python train.py --n_head=2 --n_kv_head=2 --activation="swiglu" --norm_place="pre" --norm_eps=1e-06 --rope_fraction=0.5 --init_std_o=0.0 --init_std_up=0.143 --lr=0.00285 --lr_mult_up=1.2 --beta2=0.99 --lr_head=0.0149 --decay_shape="linear"
Each number is 500 + 50 x the weight over its row's rms, rounded and kept within 0 to 999. Layers, rows and columns count from 0. Numbers have three digits each. The size before them is the row's rms in percent of the matrix's.

# layer 4 attention output (transposed), 64x64, rms 0.166, rows 20-37, columns 0-63
098:521454499351525447517412542519472563543445569542509437624542589502511596499449475474508449465515446479527522523528501522433574472510496517549492537475515379572444529428495534479457536530546497
104:478518551500462442541602436521377499576524383456520520451484529531635449608547567429558549456513446520553557487453428475519524530475483508471515474473544567504448484525502456496445533457509506
102:602565501521490498486484532567567560491514480516498425499564510571472612526431481463521551494475473551628496450471568450502430483529537471547461564398522453527425543617499473506448558522458519
099:496488455574440448448507520452491519461552484524542573451462508532534559499546521526501503474495544507527624437546554456493502494456400539508457449473464481399374471656537471555550466551507452
094:533523489493539426493562472563426525450619467432519585434454524585496462464546525489466551472518454437529497474475448484448501545423414479462494471474513518463404507569457430420461472483502369
098:573521456593526430483567476589570477472419483547471510456418465535452521498531501439547556504460393505484520529481467434485524513397578472471534434537450523455550565555433452538531569489457587
084:447581438518487493555602506513464445568549532470556467548446536503561566495514511489414465456428535536533428486414520535455461438568480528534469407459558456512488493421360489442556513514529465
095:401516530418539463545468545438436553493430546491532557429458543562470480512499507563502487524437537502550500456545517455511494480515379396610436461599503549470511527516559543438509436445556458
094:501521477569497514457566417620533391554459612486500457511583549534451452496542522453500593480559532506544491492463474521574525576540543466473500540546573470519502454495564408470486521420538568
090:469436469425414466459578477417517524520472497444367564560452512462519528476542484417614492466465504552481464527476457516467483557498508488498538523419464555569574411484480555458571422486525556
114:509453437482380556579542566590505478572464506526478482546470482446444526473476445487612495592500475524493484434505514521510524461518559520484485507382459438592548538507503551430475601467430543
112:531516519479483519417543419466558499557501567452441517512513458412522540442447545512622496594511460521445483524466501439515454541484558524477569510538426449521579420484490552450592606511507587
104:474572326433514545403405514468500540503493481628509459538453441445460583561440440514509494492482512489483448501409541506482524483450517563565464565481556485548549543477544473472489521495521466
081:476505556532397545518551518559447519454441497484525462608540432497564481482483572569501484466471465605524622550522464522513456519495555402430466527398540508513508469480448617463494477545463508
092:460540507546482547486499426452481454422452492495418563522530431432531510535554447469608491498413487504448459461580425461604480591465504562538495469468579524494464521482627514486504586506448504
083:512500472486538400533527546475548479545597547523487539462459640510458500526524560554501527486551426412485431552403573531458583393545532571527511510518457493488480464579496414531478481473547523
108:439413431451442517524451511480446516490447559567491467539492518464470606534488505581496564459555453574527590517444539516501543459538484424480365529457505494536576531486463634483468495557492470
115:511433451497511503532506442477528477527469465438354499514533447520488517477473422444473524502439579451438430422518447332532551505470473529562494512533483511506557560566568527472501585485555440
# layer 4 attention value, 64x64, rms 0.171, rows 21-38, columns 0-63
100:450563545523506458491506538558455458556534341395546478442472565530591505574530592424594532473512503486523525522475406455531590505528467501524558498421514510547467517531500485517413484488500526
099:548475553520532432527521522541511600493544511519468434511567529538493595480458478463502537459460527570649521447503505556509379567577501402538483499498559520562468570544443523499445541581466507
097:406491430581513485492510592477496453454524515464469566456492474484506574471501509542564476456483533520568634388550455543487470427454400567515505562566477463461419519564449495584529472493488511
097:430560534552591447428494583557456496465581491412494542438438530485481524484529477520563490477562438442579431521514474495415529507458439531510562479529466514545443528501442493449467415519491358
093:502514495571547417523516562528564547508453470545503528495483457555452567481561508501596562461512381520482486572482529396454534545383457440479585434490489548482583534601463514502502548511474553
084:449532457456528491506571429501475503540544520445514460447450503525563554447525542446407457465501558556454408550416534536464472424544481504473563386529525466500480442499395500468608493565591497
096:463569409470438524500517481502503447540432572461531556438383523505484475504451500601608471465523524480582498474478467515471483480563492459551416544603544501483516569479477536445498477359519463
095:430517586524536465474530500544493517506458602515511456516623588563468411515549539531503570488538547479512423495474573418579530517544461425469496478468534468546547392540615470458492548494507500
097:560448431473400490401534483474530538483512470465453558511469552461541525454528553380594524518442548552464438517478450517479511516511479489538543537409424541513546444460585508479578397440469560
118:583413595453429433572514496595506524485543459535490584502572514445518466494524471432543489643472514471468434492521525574586410469504515461519543446499524515508528475549530523470473613511482538
109:590473572493544491487550405461506593493543554516491527481536456465510562481457568508541518607464517499435559494507508375524497496421495489564505464414430517475521431458557489416594582504537546
112:454554467494499518515453504520490525565480476406516490525563591492500525468518561435638521554514468512610483494575520515391540505479460583420555431478376491442460438486484458466480456492507445
081:503532487521565409468480516479420492380529566458580473499366507610468462483459444520518507486528508432460406495497521492518554435585451550609553459546556542537492463461560541487518509514496518
092:539527490496467475463507499552438519518547532565525520468424520454487497468570515525500502531623506596570542500463486612441525436543572518418529488556460446498635524532475503474416482544623485
083:473459589475523542508506537474523515569440439487508447518606446507453529496391513454551504479469602550378570419497467419515428580482502448498412513447445471520480545559503511525467509478480414
109:467531459584543493486452565570457439493520500343550501503494556526492576515410541469512491459481475507481469497493604352515490492494446535519585520400429535504455410509513528470447477508523496
112:478501491536497531477487442507495481515521418535483546448512579313538588400547487512449458442541492568505530516412473527448540465503525581434500525508455561464537460496399483534480525470426569
094:507479546426454584484490485503522516499453472416522447532467564433393434407522482551541491511552587517520565432441395580534493510519596504460465504537581510459494427511535530544460426515463427
# layer 4 attention query, 64x64, rms 0.176, rows 32-63, columns 0-63
141:516578523427594483490501631520534424440474502468541547579554619516565466482444481538507415485452527540469520459484505584459501413551561439524504433539475515521468520596490548550500446519483457
093:542575448425407491377520482492433444434478588442465523489544548498584515483494447504536497461481466537480477597487562475413477399564530573484553489461481495538563551468563456508483456428515454
145:613609487427541550409541587493472454412433504520595521622520463466573506504480511530482427485413526554499520472491565522458486456564547434535479440512497489475491518575509549573505500487507523
132:377382531554438448584452457483507551587583500489436488395482517518419479500516516495529563532587528466499466517543423477556538545417430559464509583517531540512513497442503465435486499523505499
136:619588465401560573423522557489524467423436504519559506592532447447567481495505475547478428500420481527506526527495569548452487472609559463509493427491512450453469531584528515568491492454531498
140:450430510506403440593428495496540538592552474504423464425463477496365538522472543584556532481537502490503504497523417466522464529499455579427474564525530473569537493458475393491489487583511471
138:480543530500528542528449439520520511648567402497389451417504537534521555449481492416490595505503450496516436561583499517490481553433405499489548479483491526503455488429559402475501515487501440
081:402559525553622465548417606542522505455508452485471516470484474556555549587490617535460454451588437544586460481498537492525526430407499486528538475478523472484446455504484558496531485428521488
110:519407545496582502594517544552581560539489416591523448506477400477442508481408503477440474554539533496491526457477452539627516539460443407522455467567556478475457477538497540554504495535469557
143:555613527468583513446544587536508463437441506509606536635530488477561444503499513534486414485434503530500494459491614574426508470524559415539494456513448535482528510555473573554503506500496512
064:523485593544542484571511537533543508526519416588608560509492456466447476478525554490451470496445534440520479374482509552498539585434525423529476478577479572415483473545412565537512502542489574
082:489469468424388510527396472439592501594535497489386462432497548586461523516473466508545511490524515475505483462531411442486459511518426596478485488492552491536466522486484342505469507492503435
102:534523528539577500447613509537436517393475503475616575580511498482624436486517479441455468441474521492455507525478541512458541454485545428561489468461436515448488524524475652513501491511522536
069:582522480438493572534515423577569439526512461588475524469460475506458521364496455485553550534444547536554561497490517577447446524551557471469524400541510498421442507534576386525480490469491500
149:621652483516574545410609485575494398445468478462571535584546492487580499489537534515457432451466515499478474498510561535506564445513518464526477459472509519404472496531541554500517482469515524
103:571527491377572449463428540518540480518465538508499481516499477443476520388471592539509497491517488547482469487463548514508410460571503487506590494517516411585594457536553374565541508560537511
076:573480512499436448513548402510438448460430505417365463435527560468636472531489494514383522482464514495537563577527491504517513524441486512442535530526506533493536575485500488492445587475470427
090:522539548499469462530556560507596575610543552541509522551570519509508552466486500390538522473496520482466483463523505504456533467512450500529531513481493461584460514502377546480635417375531544
084:473524494475555509480543452520465480438457573580515493471481486486433462456489459508521522462494567527543523486449522465426367452475603573542414502502525426561605418499555475517455501541623443
090:494528457476471489566479488510551459463475458479567454460472539513488381567535388418483464550483557517495600620500487595558566579507461499439591513481565538523443486532508460518516568545491442
075:547558512506520527458469493436571431474542513477555528436441536583555596578482526493450592433472502498488451491493474485454561548495412563505442544500413439573515465446509420424445409435498515
091:532556575509572514535509512526473547524570478423556486511443461424460548413493489589607454448583550624511495537444486509514539547507471520476497414568568503518440572442483464516480413470526454
082:511434586458502582503520457503529489478459478585466549447470529585528452471517546527516543533477609481424523526567479564445443581555472447393511431446537532391442518528571491528511477575505550
080:504550554629552479494540463477502469504493495539495569435490504542449488428544421509463473490510413523491388472549505488464487471425537570569414456464491486615437474495513516363485469457568521
087:514524536497535551537611519480485550474463491451518550471467550545472455462431532523494482468420551432515498452502682555423453523482445507461538512565476453536513451501459435444427458541623506
088:577523480552436544544478495468456541382498566442582457535456537576455384522466556572525477488551509462551572519580525539472436589508475499435469525551538478435543583518533471527432450467528487
098:558443536462453508536577482519508533459529441441478502488451488457477458449533453522476466530478580587490592456344521577533379519501522571520484505495495441583492549514562414438571538498525519
098:468425469503416519514513626423471535433408583497403469537511547479508524539396516625518490567486530470561535476539414467464503508515520533470491524540513411521526523506441554495489587523431495
082:493531448421487443501478547502430542598415499541460440579586436505530508463554479475456485657481546518542500470531558580459527525504503452611468450520454458485457445471485514494581514419496540
088:602485617552480472515437472554500498450446545496442453564465501449563541517444565496413513497518512470468446488474486524472477530531441499491537470551544552434496529499675416415455534501558452
088:533442490436458516469498410451470553447465574468436488478544476424547535510514477410412568512467518483522553456516453474469582494469577521527410428539525476427551543444454548491366563502539555
085:468537489468539491511401555508589466478530487587445478516488584459450475502459419472549438491436477493426573493469578450501452514551488520491489549378463505630538383500512493520472558558549524
# layer 4 attention key, 64x64, rms 0.179, rows 32-63, columns 0-63
073:548447433461472525526422515474514495532502595585530512591533466484516517471518461421561484440458502457458473534415416366467574467526493488575507446425443486436611522495508544433511505537490553
079:426418537481415488520400428442498494514527504523452491463393504492394535514516496470612470377564494444518517537465424441489567521519504525429563546478488431462543498421468468458481464547471488
171:598537487479539532450611537555456484461429505515589569600573448571619446501508457508496456526423507527465542456482568472508560428572549467562460401477514496492506532519494564496510485467482547
160:436444502507459481530389460440564526566566509489417432386424531447388542493501535491536560484586506459523465563509412529502459586474458531440552587519509514522490478471471410502470504524524479
161:574562496489526523444621543552442507443432500499556558621570470553603452495501458507479438510408498534486534471497558477478544396570538498565462408492481498464512544529503586511522471452502541
139:439473518495464504525432491453574489576573520526407420368436491442426538492505543491522573492575526499523435532513426540501435598435444541423530552518516515555510503482496406509471525562537456
078:470596530463597568388597536584550468444433465497523468560519499467615574457488475516471495508439431488469524533563586541491573417530475480528561480509477446539528485511513504565520455513428487
097:448550522629532473525519468533365469493524470493481482529502537500448539574512489568449445521533454560501397481516527546503496456419503413528467488519457584454526460456575625485492496398480460
160:571569535483567511455562579539520509429423524537630555589536445547598476504525454570480472571441533553468500445457544537474544447522544449556456423502480495509516492627514536527470477507497510
161:584549468463561526488602554558507481450454520539599547597551450544611442527536469532485446541438506550466530446472568469514551453564552482588473378467484482477531496534511557520540490459460530
052:604498458433472519534557544536540579500502505433504552500533556490561441482418457465380529533459485561543539452549572511525451483506509498617452478536572537443420561581526536507532572491505576
052:449471564497467484438454442470544474505526464581460454439415522472479576448530534544551557440555496439551408554487462545472430567480468538352534567550487497570575466471430438511462529504497492
063:538456455492556501561547514553427530440497489440594563589534520528515458504499444505465481544449447553492566482565568427507607450562560504595432445469496446390433518515544568494539480499485546
069:603568447432537600423559536567611443458404536550531497535559424529599508444485451502496502475456527578449537464444559545493500431507524480521464403475492523485506545545506551519500495505491559
196:522530495514571528439574575514460496417422510516614528574566471570593508521523489528480440510428516549457519473478605461463571386524506476557436444442435497493474510534504610495502487479504535
140:615428472368536532537456531472591517542515544579536468428508479477533403462515524461488555578502541502496473535480555522506425464474482510586542459492574506562568465519501406511481562589533534
082:491585478503502505389536419502527515535422497511472497452522511591480470485426505523364456524538532519552491495457415472524559455432473456566524494485499547547571543463477510449493679485522516
081:604465537565550432549530575511506536583571506465482549579478506563425502546534470468456530443588480546478536451477449505451537516474491484469500596459504449533393505507449550568561557396549547
080:533514524459509604411489389448575529454534544553433511497459508533528518482495518500563592482508592502469465530413526563383385460535548545496476521461530541494532547578452454511570476449484470
074:457513423509570491435563491488500507494436572420532379479495489461454559532562459510480453570491570509555498497517481472555574507389464495572618514563481514586408531501432501517496476496575460
077:521525533555489534429522449469456525493443459467580488447508546516467513506510411487426525541571505555526502530543506397533623512447528571547588508451465443415564500413487538386433539521537541
079:561586531540541509409453504464480496408520511556504434557498494384431604423528535619514495493494464529486412488447495532429457552514444512445458498512460460470514539479569513472578429423493513
079:343456439552521559534594534492416469495486480490474539465580565510486467594534487590500571482476484506502479509507484543494532543527456493527454407521545469427440438467574517557485494585485403
075:534506542532511521463507472479447509495520478572493538505524420562519517496503460444481635489551497536419464529403509422543391414464472593493471474449506513539463471508396467591520404431441528
068:542543559528553541466537481508451563436426482506458511492424577599489600498481418485578508494460603534441506433478536517454450630493480509449485530416490516427571555489463434513526491480521442
087:474522545563526517513571446549494595398449528390477421478375539475490511530455475576525423511547526496550510468522592511474529501484489457462440596407458558508478451494519544460412476466493466
083:576516479507554446406500540400474534457498543511510494546544480489532554498526586534522501480501482552507504507343551518509409547407481504440482561527553588601437504446471428468532471444511561
088:476554485415393516477529490452511508495380556361468484461438443457533452505488569556509516449466485481479565471529378426481582535464537565521480500502442463479528560524472472570479585514466500
100:598406457435450482579489489558528516585544499526498513539395490424508443508577586471522477553466432521494550472447477538475467613492486434499424467472550516471452554507429464537600472461549505
080:516564510548530550495491549511486519486391537428500448507437522437477447504482526476493587518475443389525496651437520451522459503511437530518471369533514558448548504407472531511416530486553526
088:517499537477427466590556437505605528468599454579427513539476570555486493401538473483439524505535441535497517448476428554464514439472547501520367486469553474415521572496520504555561549461500494
083:539475536434506576504477565446630499449505530429472482514522444506540542563531467439512520492513471535460619491508476447506480549470528598470557478484520407461472473531387425475495531633538544